Part of a small language model's weights: 5136 steps.
Each number is 500 + 40 x the weight over the matrix's rms, rounded and kept within 0 to 999. Layers, rows and columns count from 0. Numbers have three digits each.

# layer 4 MLP gate, 1024x768, rms 0.0908, rows 300-371, columns 704-767
490486438546515497487508469462525511507493488477517523521519482483480517467542541430467621445455444459550507472441478517547545504475552551608371484460500432508489423494461453537404550534488541
482511550473491488486554429533510516477473475479453520477526519408514514492528553446495543502552508530486531473464434502453523516516508479474532541423436498507486495523471525521439465490481544
484526410517466500482562439517464523483483513513489500450575560476566479510496492521507482522483469490530454530525502491583465531537518506446440484540501442564444479503537492558521497537510475
427481511472480505467475536554475554402521468464433514459507480480431528568537578548440479490487509406477461475478514534468499504509549575537554504543519500531431439549525454533435515441543494
531509524460507451486418486453505534531528511519495546543449487517460489559492487448523481484545556489487447436545486486507558508503454508519535455533490519513536582473532528509493430463525534
543550487564481486521548516458548482531560495539649473573501477531530422482460517539468528495543519541499529464533536460500470420469413509547542579438463477503526519558508538504525458515478481
477446474387500531477504618482448484499496434459509552509526475516567593479527457551567481445541494516495428520565459521479610529494503490451510459478518539485522479497505528458422454504509456
546460432473504495507450462428434553436539462483507416475461569536487570547525492536417529536499528403472579537439541592561545549506460510502491590572544549485490557508497498529489465470502570
481511432473437517448525445525450479588510530437468497450463493449440466487476531524475461475537475456501444492518531511470510480467503491493496532445411506514466535585547513514486532474488506
505439426522496489509482470509517465451482465535458493496475508496502436472507461462543496449484515482480534513553506470483529516525475470525451492457520564561508539503488517515502487450510502
488467512472506539476603549572518606535532454499477454570504545519506469406477489522574453518476589432502520528601464426490424459486452500484414563479469454513583535498503464504477473522568452
548458543508484506458465604590561582565517463454497476608501528436545566525440431524416461483555516465528532533559537534472496531512507498470599504388568490589411526478515530525430513459435453
584471449463446506440458534538508490441582472530458515477497445538435473486459456609462517499566530457511569513511445521532481528575491467493520473492483474448511490508504441528470528518458487
512487484496466485440568558466504517479498490494469523464434518517553499484549554501514558569506432468523435526517487519533480482458593452436437424534452499522486528500474447443509546577506530
580554546488509469456523513518543515500558499567520481545468469478501489471609465519505493433467489479477425436457449543480498477513537502479506507454456448432467460507512509473460574458534486
486541500536527560550503451476503532434503473535494523530549534530467490552535494518450499485399471429485432485557509464519531424472458422488457554439457487539524540478515505507474483472504459
480471511457525561523555481492490506470496505521550509474478503522483448519472400486476485487536460519479516497519515539498411517432493472517549451551527501523529517559512497525506468497504577
498526415554511451475489505479541493535472524504526521472543522500501515517504510523493527472454480459477523454464452505487499458464552482536551464490546512459461485414549516498519517533503498
515479505475487474501506534568539493456493455611495498459490506503526451521477532434505503505501515533478480512432491538512524557495532577486502601507469477543417450515601497477506609568541521
457505482463526563558534447523494579505456507414424433507515529481489428495468432513521514500511530555474477437519499546486513474444487472486494507435583500410489387463568520544502506447472566
490449502487472531564495424524523536493453508491512594506511469449507504548495513579478489520472457459504566517464479491527471526441539527466507471457441462417512488534471439577452530528512498
459479513504466562443478524514484530589530539488505404592506461487501440476429465479537582508555524449533318525492515565529466489462525468567484491504447530544484465546543471558467507516496509
477509546505433470513493457560429543472516577418538448481498524463516619579576582481532493578463479575539545533529506527451478541513495480536506491495482479538530484488557458536468509476473466
499536549484530526495532540560493491534592497430495552528534519441438456527507504547471461479517450481513532503555465489545470561502473549547443544523475539427481509488493557490512461534513491
519444406506469486470545458522519488455453474527433537455474434501482516459557561498507531517496423473537431508507495557495555500545482585498505590556512596525501496477509443477505503455477492
539532589504475453476526537543479523466510521539499585520427555479442504486466526465474443543537511467458470537526564551506516487519424522436505482554417567483500468538482539528453503480572511
490499501489474514515503489485516478535457499514561515509568465481487471516498438498549485487479523463534533512483431476529485502484512475484447525534521552463470510448511527465567449510504541
583517490481508533488522479477451455504454575556434528553467551471513480554464461444436561478601495517458480512429511463433419496492506497558518439548414508606502472509447507480480506472512449
465492452524482495477538510512467529491482523487544488487524455452502518481511546484478543521502550461520510519514553511493499469478530539509545484465449525456502566557464489498515557500466485
443472516502461538526499465436512461568412519473434473523420452517564499452513485504543467519491493448490487541515473461513523450474527479501538472430510485590479545467466521462531519493509455
490475479467479507515462535526490480458523545518471501459484531500469469505535495523609478545439495583457473585482551452427491606543500452446408498512479529491486536543544432503443479585498545
531560439548504542581499498498555464428494464515544521477540504542442446554499500537529569446608506520468519498508527617438462455551451499474428487479461584487447473512574474497592553456446482
457509504514525540469475423534475512507515478538474557534545551519528513540510480507526478583552470465557540530535543524439518545495518476472516449544560502474499516513504490514503566516456463
438572480594537526520499408455519547386542599529444595465541566462596436480443465526477485444501534492525485429485490471415588528465448482537444600509474433526428495530472474544444417432456572
498517525450540465519520450480468507447498505497536533507554499500497511488498603487544506454496475454548448555506481503498486525448514467482583456517498491513537465478514451484507533455475476
434478483480486531434484479569530484561460464496481497549507495486533518561520567495514542469491512492493432477473519447485476482406483501474530433530472598541542499566449538464532561551508458
466564478469520451511484561499488479556479399473525471497547506490497466468519525540477500496490413437561510523516487550498486488472411501554457525511515506539542455518495481491408516477492541
498458487526503441514423503482510461477467452573486531544556573550517527456531545407524489530502422511489493465514491550530511531454472513501493497459426580512490454568493413406462439468509498
481531520512491444573476483493523484528487412571544434493529536532565478566530537486491473482468494454499514463431558528470436443517520485420557523498499471479490536521471478491509487470490515
491481556535518535420534499467407536475566467451556515578406505471514535443461488524476472524437479522493519546482556524564497534562496503493479470484518441512416513533580439515450453490525568
463557440494472517545545518429466499462500475481553527453472474504429481458475433468548535499491498541488526510455467494502533486557429540478528460414505509517440475453550514547465458516509526
513509550499458441455585478521459530440487590450464491536486482538578540459501407523482488511490593504513512583493471567465518450511511493475417467437549482509480507405522494425491561576549454
511535583423550460504583491466525633463429436445496523485487454459409523490553516480480480499452555488538564550505415541522505487410472511522440471444512524514499458445463478431530504531524527
510458507471480520524504482501517516522460464523494556516513573503521468425556552563549524483487487464452507553487456519628507544462454536498565544524504488581569440507475499566444504518543597
494563424506557457462479481545530472501441481512548468532528506479476537493537504488440475511521459450632450564409552480500484511549491579454411505487512438456480541487469502549503468522530541
477439537534495427441456506494486526474518477546515515411462473406530487423498493560456562569570486519454485588554491517438478518524546505591437577541504518513539523434480508489489555392463488
524512510508454530470411557471439475548519439544499599469424438454568591459494511500540536451523436533469451506579465438517464554475495468507519592481515491467498543541497470413459496428589392
461570505409474479519578492481475448535481467440454588469454556506453564424528458514508525437460506510485589513566505500586460486529461444478445495531475492564514506487490570517494489538482511
448502458487494506563519454484582522490499479558497542501475551522450498499526497545493502489501559552460488459493528506502529488525477518501472534544552481534498564486512522542459515489564481
528501545500498435476523475442457442462552513437486517522453518460479509504507524462442516520481530477432443474515521524520500428449534440465572473474468501533450527475489476560511497529546580
499579552459496499531472508468474461557533515541476509524483505547461503448547500486508542490502457483483500545453607525479504497456511509464494520452453561580547450502504455455537501499490450
473601537445510554515505527578501459481534503424462579394548470539418431569561526520443473505446532479500555505497525476489422527454482530494500496502535487584474472556436527586494493479479446
465549516498550454512463508501505478520483484459479465484519446437462465477505535498500557545438557475525509480488524465523569442472513454544504588488476471519483565511525564504481415493416514
508479548498458527564496515418577492530444566508529517483461493508504519453512501443514485468456514504467534456460522510527462498592514490549482533402502494523549476521460492474445539477487529
495440504455534487545424542520554440523463423515483494527550519549452517503511496414462519431510545447558507470457508537542480488488498505451550479487502488500549518475529526505508474494427482
468493456500499510533424467505521457487493510548511451506464493509528543503462489483472500464571519498473505519467490500496469540488592515526408413504491502532535492445448456505397460531519468
491504506494488516497482456437554547484512452517451501515560550488480483452522515468557451499486522462525441434454506483542526480511460524472499509495477443571510526468515521520528557499522483
554499454492545504487620571514544479554472509534485507464555453512487475426477516418510491533484541532548504449467471536453501505531524487461502534522418423553532492549510511469445442526499572
515554538525515571527455505488474479456523512449471435463415524494457497518464512512565568433540568510519492473485506491605514476489610496513522528452494513536518515573459540482551485469523520
522469533458477478491510504449486450519599547648481474515446535570478511475492503432460473517464491508505480587475495509464488550486542506461451570528551476522514530488555489458512470484527458
470493523476449527458560430497571496535520486519508517446454529491509553558539517468490471482459498570497494431560477531526512448591429506537539530576484542521565483483567410482492471474457457
503460456484471532487515447499491543464502529499511439491489499521554513484451533469530545520462506435544485575430485508469555430508535490511461493521527506516518480565483498540546420500489483
519509543486471563601517578542452475546532501493548437477510508552487554485526483460421491472502515442534617458496572529539513513521528384489485533429483510558569469463559531539520461538527578
558517473531513480549558496530455427476464512567516503495618495442516460535406487511600547476560506453555500547462488592520470472453462487584578497530483479444537576530541473605458482513587463
479534506522432507456515471517538530451567486559523426530473524502471457503474518464541494555510535509466484578532519461557511470491483476502435509504594474499548429552451529523545446536519482
397550497522446418564489608495489519516391440531445556525532427545530520518537435473458536602487482528503482400444502487447500452481504448534523449554479520441457534475549503509477507446471464
547538531519524472519497471519422462574537477569450518519502533452459481448532518418450507550520513533520470486431444487476439547501479552559493456484558503573467518548471472514494537509501512
518458560573505507519489452488540463440514505541504487504483469487492572498461503546400489555524472487485476511525445465526472494492540565475494452387520496486466575509454482521611487527509541
530476498442455508498450543490497496510472488493479504592419574563476543455449496510468462512470544504511441438534528465553510515469458448466507439521519499508441573456490522522592451500499539
485528511506523555448511554458488472503515461475508478494549482538551521525492525458512553458463464469492515502470426454502476536554479529413420573482541557458419500531480517481487464579469516
458483447491576531526473470493481510433518478526530477524548468623506483437442488510479574428415535425510458578481504514537509474486445578481534487521481513442578521587566500517432457530534460
533584566470476467500511477450472527495558530523489482473472562496527484488464496493487503497495495567527512555458478467497490493479441482514485531488538504479503482457505531483491459472494536
# layer 4 MLP up, 1024x768, rms 0.0942, rows 300-370, columns 704-767
496479489481510438511504473506555501454455456453379549589538501489491556582519425508488476468532496526416446428494525442475464465494437471441480572523502533514565480517542567445522531481517505
523589474487476540510514561569495532442547507505383449518538477495487498522522535490485518572509436498479479524543481485558525488463475572467548540500478496541466473487471492561460441464535499
491500501510457535584501422533492530522446489537447500517500526533515457498477510499534508546464455472587445452486418459488510478489547528561437474515479471475517579536536506505463471473479434
494436501486491509512460482490470543483476449466535511412530503498459538515489535472489507506491561450509534488519536553539537518445526504498504422543456552500431478530486471445474533487396534
490512551481491590494519482529526585541479510502498517595534564431523544407560396494470523551431512435522440528488598561461499550506462485511488551449526468431493488521477458438546574563462603
475567525564478495460456469489460575498475524518509433489505490512511492574505562503520459489479509480440539538508518549454532480548539499489499516555519511495442481416460422521465528538484535
494542446449539488445510532543420486464547496511507565524457508478503583434514500601508479477512424509481456581526489543485521535573516415385511468441478555492497401481444560440460478468519460
507399549496447596603567482553395535495522483502488465553539517480509481502394431527469547466527461488503535571538483481494526498508463584622566526566546523492497473488458549526529571444486507
529483585575447482420528467525508489475490542456440489424472511465446481521527475530468540382532492531564494512481498489503522506429475484460527537450459432517482462508569512478507545528492527
488491513477480567502495539540472519455536443523482544464505509443498519543462559497426556488496503506490481527414527516461454489506520447537433517503486490445431443498548473510574508516506504
496543493444480483492477503490433468604509589586372505502511533446467491477496485461472523477461400473544529472532533549536530557566561469488528515539507477521510457548449529577559543510458502
550497549536450537431494590571501551462538484455548496442552533530551684511438457498443494507509481473562536579585550469526468454468517491474543538441520483511504517486590514514449510511431499
474462517472491589552461386466536553521428527503489503468508525522486423442549566433460534498535502478499482515533561425539487458455516506499569449413538528479501558550397518555542505438541472
466418466547482493485516473493436445550532535470423498555466481534558520493515577443459404507443455535521501525496561482502462542466476542486549466523510571469515547480456516527574493457467469
567537495432438481507541543464527528507549486550473491524500459426547464485571539518533577477438443493522500460399437524521480460502550531468529521512482455511474447523495512521514558468524486
502543476502455504467432476531385534515520595544431491499513493508532541435469505547493490505532524480434512448485508500487532497544553512549519564450519556514496537448500454480484442538471485
525510521571507564541529560514572502566499522464568549475537517534500521494496518462466496495470489514503551498471513526537452386512505481603528570471494519475445502484558444518554489486506432
496469355456420496485468469463515566491482496462477506492517520496526459465559510556506481538513490541513481565492435472445503472517541521493474475558454496486519482507524473526446478529433441
496579535488478469572522478475423487508397472424497490503528509499495565485561463439470425480408531540469528487483566577513528516462461546527484535483458444469516498540519489483491494503489430
433509459453502578511589507471499567428550492478595446470550479545512478456529516568434521515526516540514495456476480560467437483408462483413467493479482495525541424533508542541452507491520564
483505475485520542500533482521520499452502512509468480521499473486507568484497503491394472446517436532472545488463506507495478514501483499534552566423587538501531573536520483445475453495504475
532539494483424533510538534494475495537538525502440579492552492531507505520527533509569544479567482476486443522573544492526522508471572474517580471527488473540465428442419518461450558511489489
473461463515474576558501517465478479552486502442450515502428426540540550513486505499551543517470518549480583464492516487469492494471482518378527460462494580501480524520524479486469511526491452
470552510519577467513534452510462512565552448482582451508475488566466481448507504528582538513422510516510473450530538473492509460546519526462574526524537513463449508537496466441406516487482482
508479469484596517496471516537475419543515471510567515534527470513564493438551514478517457509492463499509490530487459490546481434488539559463518526541485495495550487425554501464496454520496416
516480545494475565500518606544536480514502463478527474473471489467539528515485540502459466484517460519463535480541471474566522580470529448520535523582503524477547520465472423446505523445496489
507509459482429481504502468542419519450498511454470512541502535465487430556522507522432480504439489461575488544530507461521470515541509576497401402503568480532449539517499490472438471430515525
495557553439517514554505455493476530478519509523517515512498549518469512510526507552506488445427439523478441500531472508526526474517502538546532579545490507517468514542563509480488556531550498
501509480459446515510549524520468556494464464514523497439457497544488447514431539549495460561517561475498550488479558515509516533464514560514469547451517472530450475492531493460475500571490448
500461416493501501579541495548559587515435483520466488478473478525463508533514547452460512518542508525441532488498537575494483485489540562429469447462525457500470453465575450532447470511472530
490497533568508461509497485522536574490492483487485506495517502565462521548585500551495555534612510442498494421431545527482462472488553470398495532473464471515521557573452490517537517507503466
576514458433473435573477507449518494505574489544516590458493510507609453429515459374483505504498444513501552554449509518609491542483545477478525587487518494531443493529509456450520445504440545
532559378477426499491464554485509514479467480476487511489430527575569511499529499487376462452443479478555516431471512540578557460564511483517469547479472511454565522470494510535465467526456446
526486443507507476434451543554527458540548453538623524520575447588530505507576398534517499596482488484447423502484560530565490481544526545559589511517499504532480401489534553458447618591543477
465487538473456498497565440482493466565431455548429478466502511460521558477494441518547553474490458446458601446520497439479463526412402482439508494472507464515419482508493519463521439476526505
563496539521487547516476525547452548499482494481535508532487516457522475499473547539478525463510488510461508499517491476418486483456499485480466476485505517458489505454489436462508483504417445
502464513466524449430468481504520513458454430536566505505566419467524506489584453553530511487486473532546450493420466494512474442504525473501537506547443546521524452572541472402471504524518456
490482581474515416341524497518435449543492480434471557510532547495549527501485468526517522546492513508486461490496528500542435454528495549460494534512568514437447501463524521475555518579525524
491423556456551467434463482466468509568433598447509556469509562497478563504498533446485443422505492480495483490467559475457500520430490527542486508527502506511467518571508470391484461446464501
521479520526506512546473518431525549558446451550471544400538492571470528541481430509447463448473539427452480475477490438482562459470549479500466532487504473511473490458488505473516568518490558
529472528547453522506491465524419504468549501547470531466528491493468367516499518519447497503477432507468552525512518575500495474482476435545532574499474532448457481524496479440522443511496468
479454459442477452536454415509506559507491525606460488536499482505481537488546548487493459505498495477520565522472480436453508494549460515468531458466473489518501528466526589384535519502549486
581540515426535519510511524562566585504450463553471534436482471454476513484456561413451484498435439473490488487464433490458497541442440487479407457466450520481502466528476488491561480539487528
477547525546478539536528527524503485506457546461525510527559467462525490487500497525569532500551500556484493454484480493555506515478531502446501567474504480526421488563472530533465553475515524
442527540495483589543467470473437494536477521435489496471548490486519502565534498474439527518434591528460486498526514520521545445491538444592546474515551495519500526498438483562439494489570499
490532546449572519507418502488509442482489526495504551566546496491496517490455445459579433468468534609449473511475555532483477522511469471454523498528614442421471443491525533452514452532512497
476544542503475392561464580483484454469509479499502583476514496509533531453461501512475456504476517516471420473561519491467546615506550497461563516593595442504454537490561517531483558438491465
497602461407459496543560550503521500452465483526521548515533519512480513493579579568487543521496436572513505580561523523494469567523478578586509482542518524546439484509511547485479480565497448
511550504578484516511470463406446485463545544458488491520498558475563523522500479507464492520524418517531494591532538483508476455483516536537546486537463540455450463511521448472503490481462526
517509589451502421484480468487535544501480500519460516524535466482506423536489466505523501526485507508515471539478474500542515473517490517522540527485472499533497527515538533472572507449447499
554489503512500556494455617510435547559462508518491489464561531508562563524461472485545542510522486480478521446456506524468452476420512515512502491512475425531444480465503487530568457528483499
465536490456504536494542564503526521544527426485511597517517526498481473495512507545526472464465480504461529502428497516499559536485515473482436485482513521526555428592518466524560617584452477
381453449526524459527571494498502562502469510513549513492493473450490507398495479465539427452551435523504483451469464478571478411447601577515522458544476478495519460520584482509478519489495532
475514543485575557439542415546470516481500500491480505513495499536520484518560433474537440537494495519527503465483492508524504583458541444487451472491459514449461487520545547487503515450495471
531419501466485522508472501411534438428464538486464559515468510524512462514460474535474474499435490561494496475501501445462503500495535526540577448542502482467461466466531507466521492450460468
527485527546461502457520515477444564465538531513451491475527467535522523494496501494553490430519442474462530496447501504485441503472503536504426490563497426550538485470473523453492516505491480
531556544491500492565476448475530478530577519525456486523523516482527483527525510515492435490461513502488543460466519538515492499517558463525453495487460459493547525485525505462478542545547535
473575477470526507453460537526542462502524456486454505527456526543586468529514455467553477505524431517448509566513484479509517488511457521470472523560554518488486454504497502475458479461536423
542545479550570529532507519523517548537565522508477551526499489497440537474465520507479538495478398478543472502552450527358549471510521472529415510459459411532548408533524473503468526551445445
520474432472527511563527543479512467574484531466556475502468517489481571487430500500496499399458430463489509553503587428461517532492498495440535485526534529495592502502579486527501484546560412
533478519447505478582588511545541545461417482531506540517505431500507472440450458536481537492583462468545483532448529515418474520523463525474459576607436465509550490512489550491472499553567470
419534474529487471424529468449482464523520505461496474483527455523434568561521477470490499557523557466516455506408481490438511456526482458495522485434561463491510481467513428565541505536492510
517567476438535585496481465528560540502507532497520500500510500481533571490536516607486521481511529553508506447542477454517519532489454490479455582523541465464495436618563577570499525566469455
491491585503532458522471526498493502471560495433533540507434497495479444478538575499439446515478490486437481507520431441516524487477550569485481508483553568570503438520494512476494532513439465
494484502573457587457540428521476578492528470479506480509436536519490463484464408518539546518462566513404533512544573452554469501506509528476561475486553455553538561461499456530459523524479494
436492483510491507569548550488435539508513502480460491595508453474550443567555576460545515563454521546530483485530482514454489589487478448474538482532456541463437547526421493472476582472492459
553499567481538560430553464510541456530581526498511523432436486526505516511544491450441521492566475520494467501470498470483554502493446475482425447572561468557474511463529525435523427478592425
447541476492511549531492577490492506503494469517516522523499523542508524449551522600524512507513552533532568430492539499545472520493573470589499599500448464498557489561531457510513516449457520
537519527467519566466500442531535513533461475503526470516525482437526509496485554528560499481530523476599545524521483490464499531603459499536511536449536445470516522512494527533481468504491525
510472556551516482425423629498493493499525450546541501457557494513549478468508493507512465519447521485436516505511577500438437488504505472483554509465440458475536478461498545460460488475467558
517547474483547556630523597529529485444489486463442443605517521516533472534509521491508500460468496465517450475512442462519526475482474587516458567490548582437499527529577455494505516485488543
# layer 4 MLP down (transposed), 1024x768, rms 0.0902, rows 300-370, columns 704-767
545396426473517523491543489506473465490453428481530544511444537454515478554415563530511484566564485526474487501465480504464538495523448471518545577485504535506541555574521503514480518500537454
477492494475476537421431463546479405433637434567513545396511536491506547484502428531422583466486463466489519431500444536437541476546596565441535433465526551449578497505500497533498468472551401
477515442475494522555510511493523565469333454441512502567574491501483515501463473489509470502468556459440511490534504504557505509577453458525450538529419512524502521552494448458488528467474470
480470477421456434539506442474495495474539531451548494446529499500463525477492460423503503512510467514543517509412522508478440499512472474621466471598479495508516457502525516478457473470525468
453536515405542497521568473526554590541485515492537427537514515531545434508521528501496523575480464524472546538502523591419485447456544429454552467492506487538470453516485541476494492564566542
466490493560559449431485468582584535528586499442485464529515471487473474514465530454486487498475525512497517469442462520465505416536535497479469488531483565498520482418477459584474517518431447
488523516436470502553482577495437519537434496535540553458469488522495520502493479551469453428504469516446503535491540469499489505497468474506503478532436515468463423464471508438572478529499549
471531507524499457468491496450512499564471533457499498569485385494435471548459549520348528478483427461447505503538485475593476449495423484508452477536528488512520525476500533542480468513528513
405478549484538496534516423510500514419516543527468492437499440547486532507460520521507481461494555517520603483491540469446500505513542472458521506558535516460438512536519523549558519429479562
515455518478500454509511552510517517465606485567530577458476501539482489587439556521417493533440506540497493453502404535556484488473601438430591432496461481546480526511544505574505467481498502
473608525513527567501550505515477512507532470577508467500531493493471538537558521522524567535534457521489499581465507565535590522483452530478502525430583464500508481551478562460555534528430568
505465497569537453547460505534529529537483480440501453497533591455517520437609478520539491564571422484463508530449477510431538466452513507486536511469517504460504559523578546476507494468437552
470467507482532544420492554501443526459642541450456492555514481553539447521475494487455544460543472489495531476503518499526468496476518473575475477452461463530486539588510475430468451496477542
527479495538504473447508501507446522495523509534503452431520489568511491475459516486448541525471545521476532502600526465499499547465463511478523534483501475496502488502515522547471524508559504
571452541542463507516465504518476511536465500543521509558540471538473472566539559514537501536490456502526515535461468527469527501487504492542539452466487552494537482526522468522429543531482522
413535524472471473485517468519487544500567551555520482504459486521553518472585522554521542509564501434524470504540570535467494572503494526470483540508555461485507536462492461473503521527473551
562531464498549546550479460471556501513494548455550579529563490525518491454460451526539464476434520515506537516506507468535512497504457512563524515474516443486452505467562544500530482490509421
517463499569550505515496485520537475422524499538491551508551497535480531432557461392542528445557507510562476423484445491424481510562434505464484561542531479520515504485549488512434481479425486
489465547484454490480566528503533472515484520537521497497552472446522539450452454467453484477460555489518442484486525559500471501488504441536447537537493531495461505517565521477459477532420510
499512469407462421494512437519469558427527480510485509431502466457526506480529410481556517533461511495507480478476467471547555491477525473528431444478435559513489450508480460517415502486553525
488460484542527446498473503447499460499488520534504516493502492549482487554514500496527553497443533542453524452510543522476450483451530532485437450591552489494472471566480500506508536550474522
527536503522489477508448547522532507483512477537424524427517544555482472517500494506501466481426506486526464444519561521546589489445560517509471520460558468525477499533458514437502534550482514
550462491504558542486480499421547497515502517499544530527477528459456472562521485481509518473503479467475517518441474472525515474524517526575547497474463542390586534477496548564465512545479577
519560441523601524518492529476557495500450433442499479542472484514444404575515468529471430427438509418466477443531508483458591474467490505407584484472487460558496499509520467507473589544490518
506451523494487518453494472499493444472512514505490441451528434543500459453486515469495474492501542413392520503431496533542515468476539520558493529475494549500536484413471559513553479493432477
459527490585522494515489554527498516463462456485491503437518487489530444491461500485503446520426506519490516484568492549512518509428409516517552556560415495518426543521442400440555518544520473
481468513462477596467492480479479527485626545432528533472445560433485509511458587497529485489582486545457555460520529532504489577489518474450462523522500489491535477526500505429473482481476508
520522549507550474544494432535551506541443446606411455592460470534471522499448450493506535490528506492462497465619533494478488504409470548463568529579515547482462491593477429491465526468512498
521441487516555489518452414553472483493431496460526477464458476523494463522486474579529512516580422513448518519438521491547533470477502485520513501488493531502483477531483507508469493550487487
500442460484475531552509558481535477551484485491424521556478517496520507486464544486470519442448485523510469465480515521459397473532499511423516512432518454534451491491473484502502502538486516
534451413471568490556512530473473511455471512499482498471537445546514499565545453509492515530501467561491458503553504542562500489509488456440518465539495427518464497539472508445491532557516477
503414474452512450529492527469469373541448439459464494589466541493529554502439492465549611522485478509471494447621496534594525531541462511554528465568444502423520515520416508498520543497520428
477502584436496452528485486534520497465555484542514407456460470442510489504504552439466559546512479621459384489466433476518524520532409538488476507493446485416532507538466538504511517486505499
490529499521362525492488521483447470571567516461542567567555473512439480511480551461482395544498478534505512466407548586577460495424442575442549461410438538516449552485542473586601527479452465
428503507512474548554495480485522443580431428483463440466459537470602527404609522489523483508508450453513495506566485456453463505482577507537465551470447437557503483544445492531502483513544493
536503467452510455525556502503478443469516406491559467567497502631463470503409526481521425479479379568490469441454489529482464457509522523473468555542561607432429535519436427492492529487469488
474530552435448566446509529473476503505491518426505492523503551453485483535491438498443521503514450476486479464516458508527551453493519457437521517534505521515534452514494512484489514501455504
600431478531540507448595531524493523485537397450460453533537518531507509523491525569442500453556446520432418435493523513482414498532553459508505547493510514473569526547525536508491557484516514
466471469482478494491482489543430512466509496540480528479516548468476475465501508507494484460556471528568520454543494537483519543502475471441506483499506480458508537506501472456503498461492441
504541515538546510424448471502503503559498501481450595535505579553572463496579450478484453540462486405434456493482395527527433545598473490515513533570385512502456521496519477491469515498545443
565490463507433473416457426503467508435543495495434500512528518469482470554517537518497524483486462487495459544518467412489522574491475497529506538466525570485481546494548500479483501490510468
470403510404474514507506448490518514573519454558506489490518528506443482506534469517554515511492394465441579498537570445482477475551491564491580473484467460502499506520481551515498490543518621
504498415503571455468532480493527469482483537472519523520538511468476507505501497537517533537470567462494505472501546495567537468504418537452425493542509464487512458486535496500456573450429479
509517545537508473568490496449551442547537441523516462477536503535544520549611531483513521462491536502396495514474455510468384497408535482498463494474552509533492392541475502491525531497493465
485489504480456556473476431489438523476508555449535463394572478528536454536450540513470501525471586472519499473505546461425497475453538464509517444526539563524493479435428448576510529490534456
466407472427521478546473507480431489513461547525464467542561475511537524468556522511449461477529525548483496439443536428431446469453500392529405416569497480508524468466525539495500483538485479
571508464523577455478476432512474518484467478457502566495483468524505493472443583515512514493530442474534463527542553543573522524507565500463535547472536545466461466487534494619527505463572483
446438489508495549519480489443500529505541544484420511469507541423480520509551425460512443506434488496546503557518491510489520486448483499490530519513527505563435497458542542508540518529533452
503507438503472524469540510474482500491437592508503497516448471533518495526494459484572534589539492518509534522520519520445537487557432485561534516485476495444543482606553487506470475462495473
437584510525511479492536431542492537502423530468517457528594507540555546480568506519492489560427535404511468548486506486485515523550467531520492511472490495499501528477464442507474455463481532
457493499561536527496582498478473507441508460451498481527501533479421450508458565466507490543500503480490514499435546571488475399407511490465487545479491489556444443519510494468565460563476507
474530521480481494564486521382511530577492505553527516512564494468513447488507462475485511496484406529459561566522532578493500467573555439518473464433460451498488495512489528520499475516452462
450493490522527439557497482565475431422477522496530535465521535498449515506446543428567536492493465566437526554477491547515509559486502536455499525478517521546564467463441509516430504485556538
440498451435437514519497526491529479494472568475478482497461483517489422488465523494488509490513481535488571493512515470474478522469527454482508570521530486473529508500554471485426485460512543
517455475530444565525486482511547493448489535452476470503423478488409480500517478490535509487431509447543471467442516479518506510556505504471499503473510453458492558471532565487528489476489511
474525488447555487553576504506526532457541511612472532571552533406481499560392559524555516527516526498498474612447510506471467486511540459535455510483494436475494516423464547458478438469510443
490445487526485502447516451446487460535515473507456564428476548483489544432483560499537461501525462454458495539487470502460529509501471491459487558437578490474486457507484529489454483477437533
461546493454504459524463509481502602527507478519542501488394458540493561529514511496473511456524461484429544486449558516431479545572456558470583489463500470452518525506450564540491496360493441
511468527461544541528522574498543440560468460432633450486565495532526471494559568512424576413508495535428494519522483424559563509456586467442437540551484490476561540469550470536399507478486532
510539475488474508461528578535494453535493494487577496548493430527500489530411493533584502418437439487475515518469497550507583478486498527531503487550461555519525477452544557480504478582505517
485502526527469451461539519474517502539546541465507530452538496492398510477507499460434498497517418505568448440535513469486482546473538468504508480515486473533462487571514436498407495486542458
546445505510550493516539507489484586552414493530506516511495504442459535442452509590498465612563504553457483479481499441549534457477522528537493502481502559525412515497502586499443541565453488
507429481509449492469463487534563465389509480455561469519490458522465434453489491491531442456473504522503510518469482541543528469505471501495512614505568495489548505458517526477453424513415516
374518512488534401477506542490450490570452425434540467442490542527521542419526474514519554447476499472463439554447516510515502530341469552478584517486550527520482506398492496493401520467397499
513538464501490505461542462493527544425481465516619511477567452461464465531479554541514544515606420480502591481589449551540492478492555445493516413477536471496542427525463490504448514439569490
508477486455505502487417514502493499449559530461547486442516482497588601546532448462517441526481497515480506499446441502516475503528518558575482522512498458453486509461474495532455536457490462
463469507503571471493460495519472491546533434436473454468549501515431508525513509529472464517562442472515529569566525537508507531519472485475517516555502474512480459509493481500513503435516505
518504493587521494481551580482479532516514443490574527474566513478460547484489538573474577512520491557440526493532423588528424457570522515511523586507499512526509527541543476543498475508486509
520474486521414490549523523468482506496529515482513397489469475448512488510442501547584514468489483541481416496438488505462494458477503489520483477482502525507503458454484534486561451518477545
484460476489530492427526479480507472474489479480602522483509506473530500513533486512575502548506466513522529503579491442506485486471557473499474554553489522544477463449503490473424510489504545
552464479472557491515571506464619524573543515493458481577445513452421493477612421478509505432473551526532513462523509500485469477453501527480512522485508591448496571525507515474495470534448474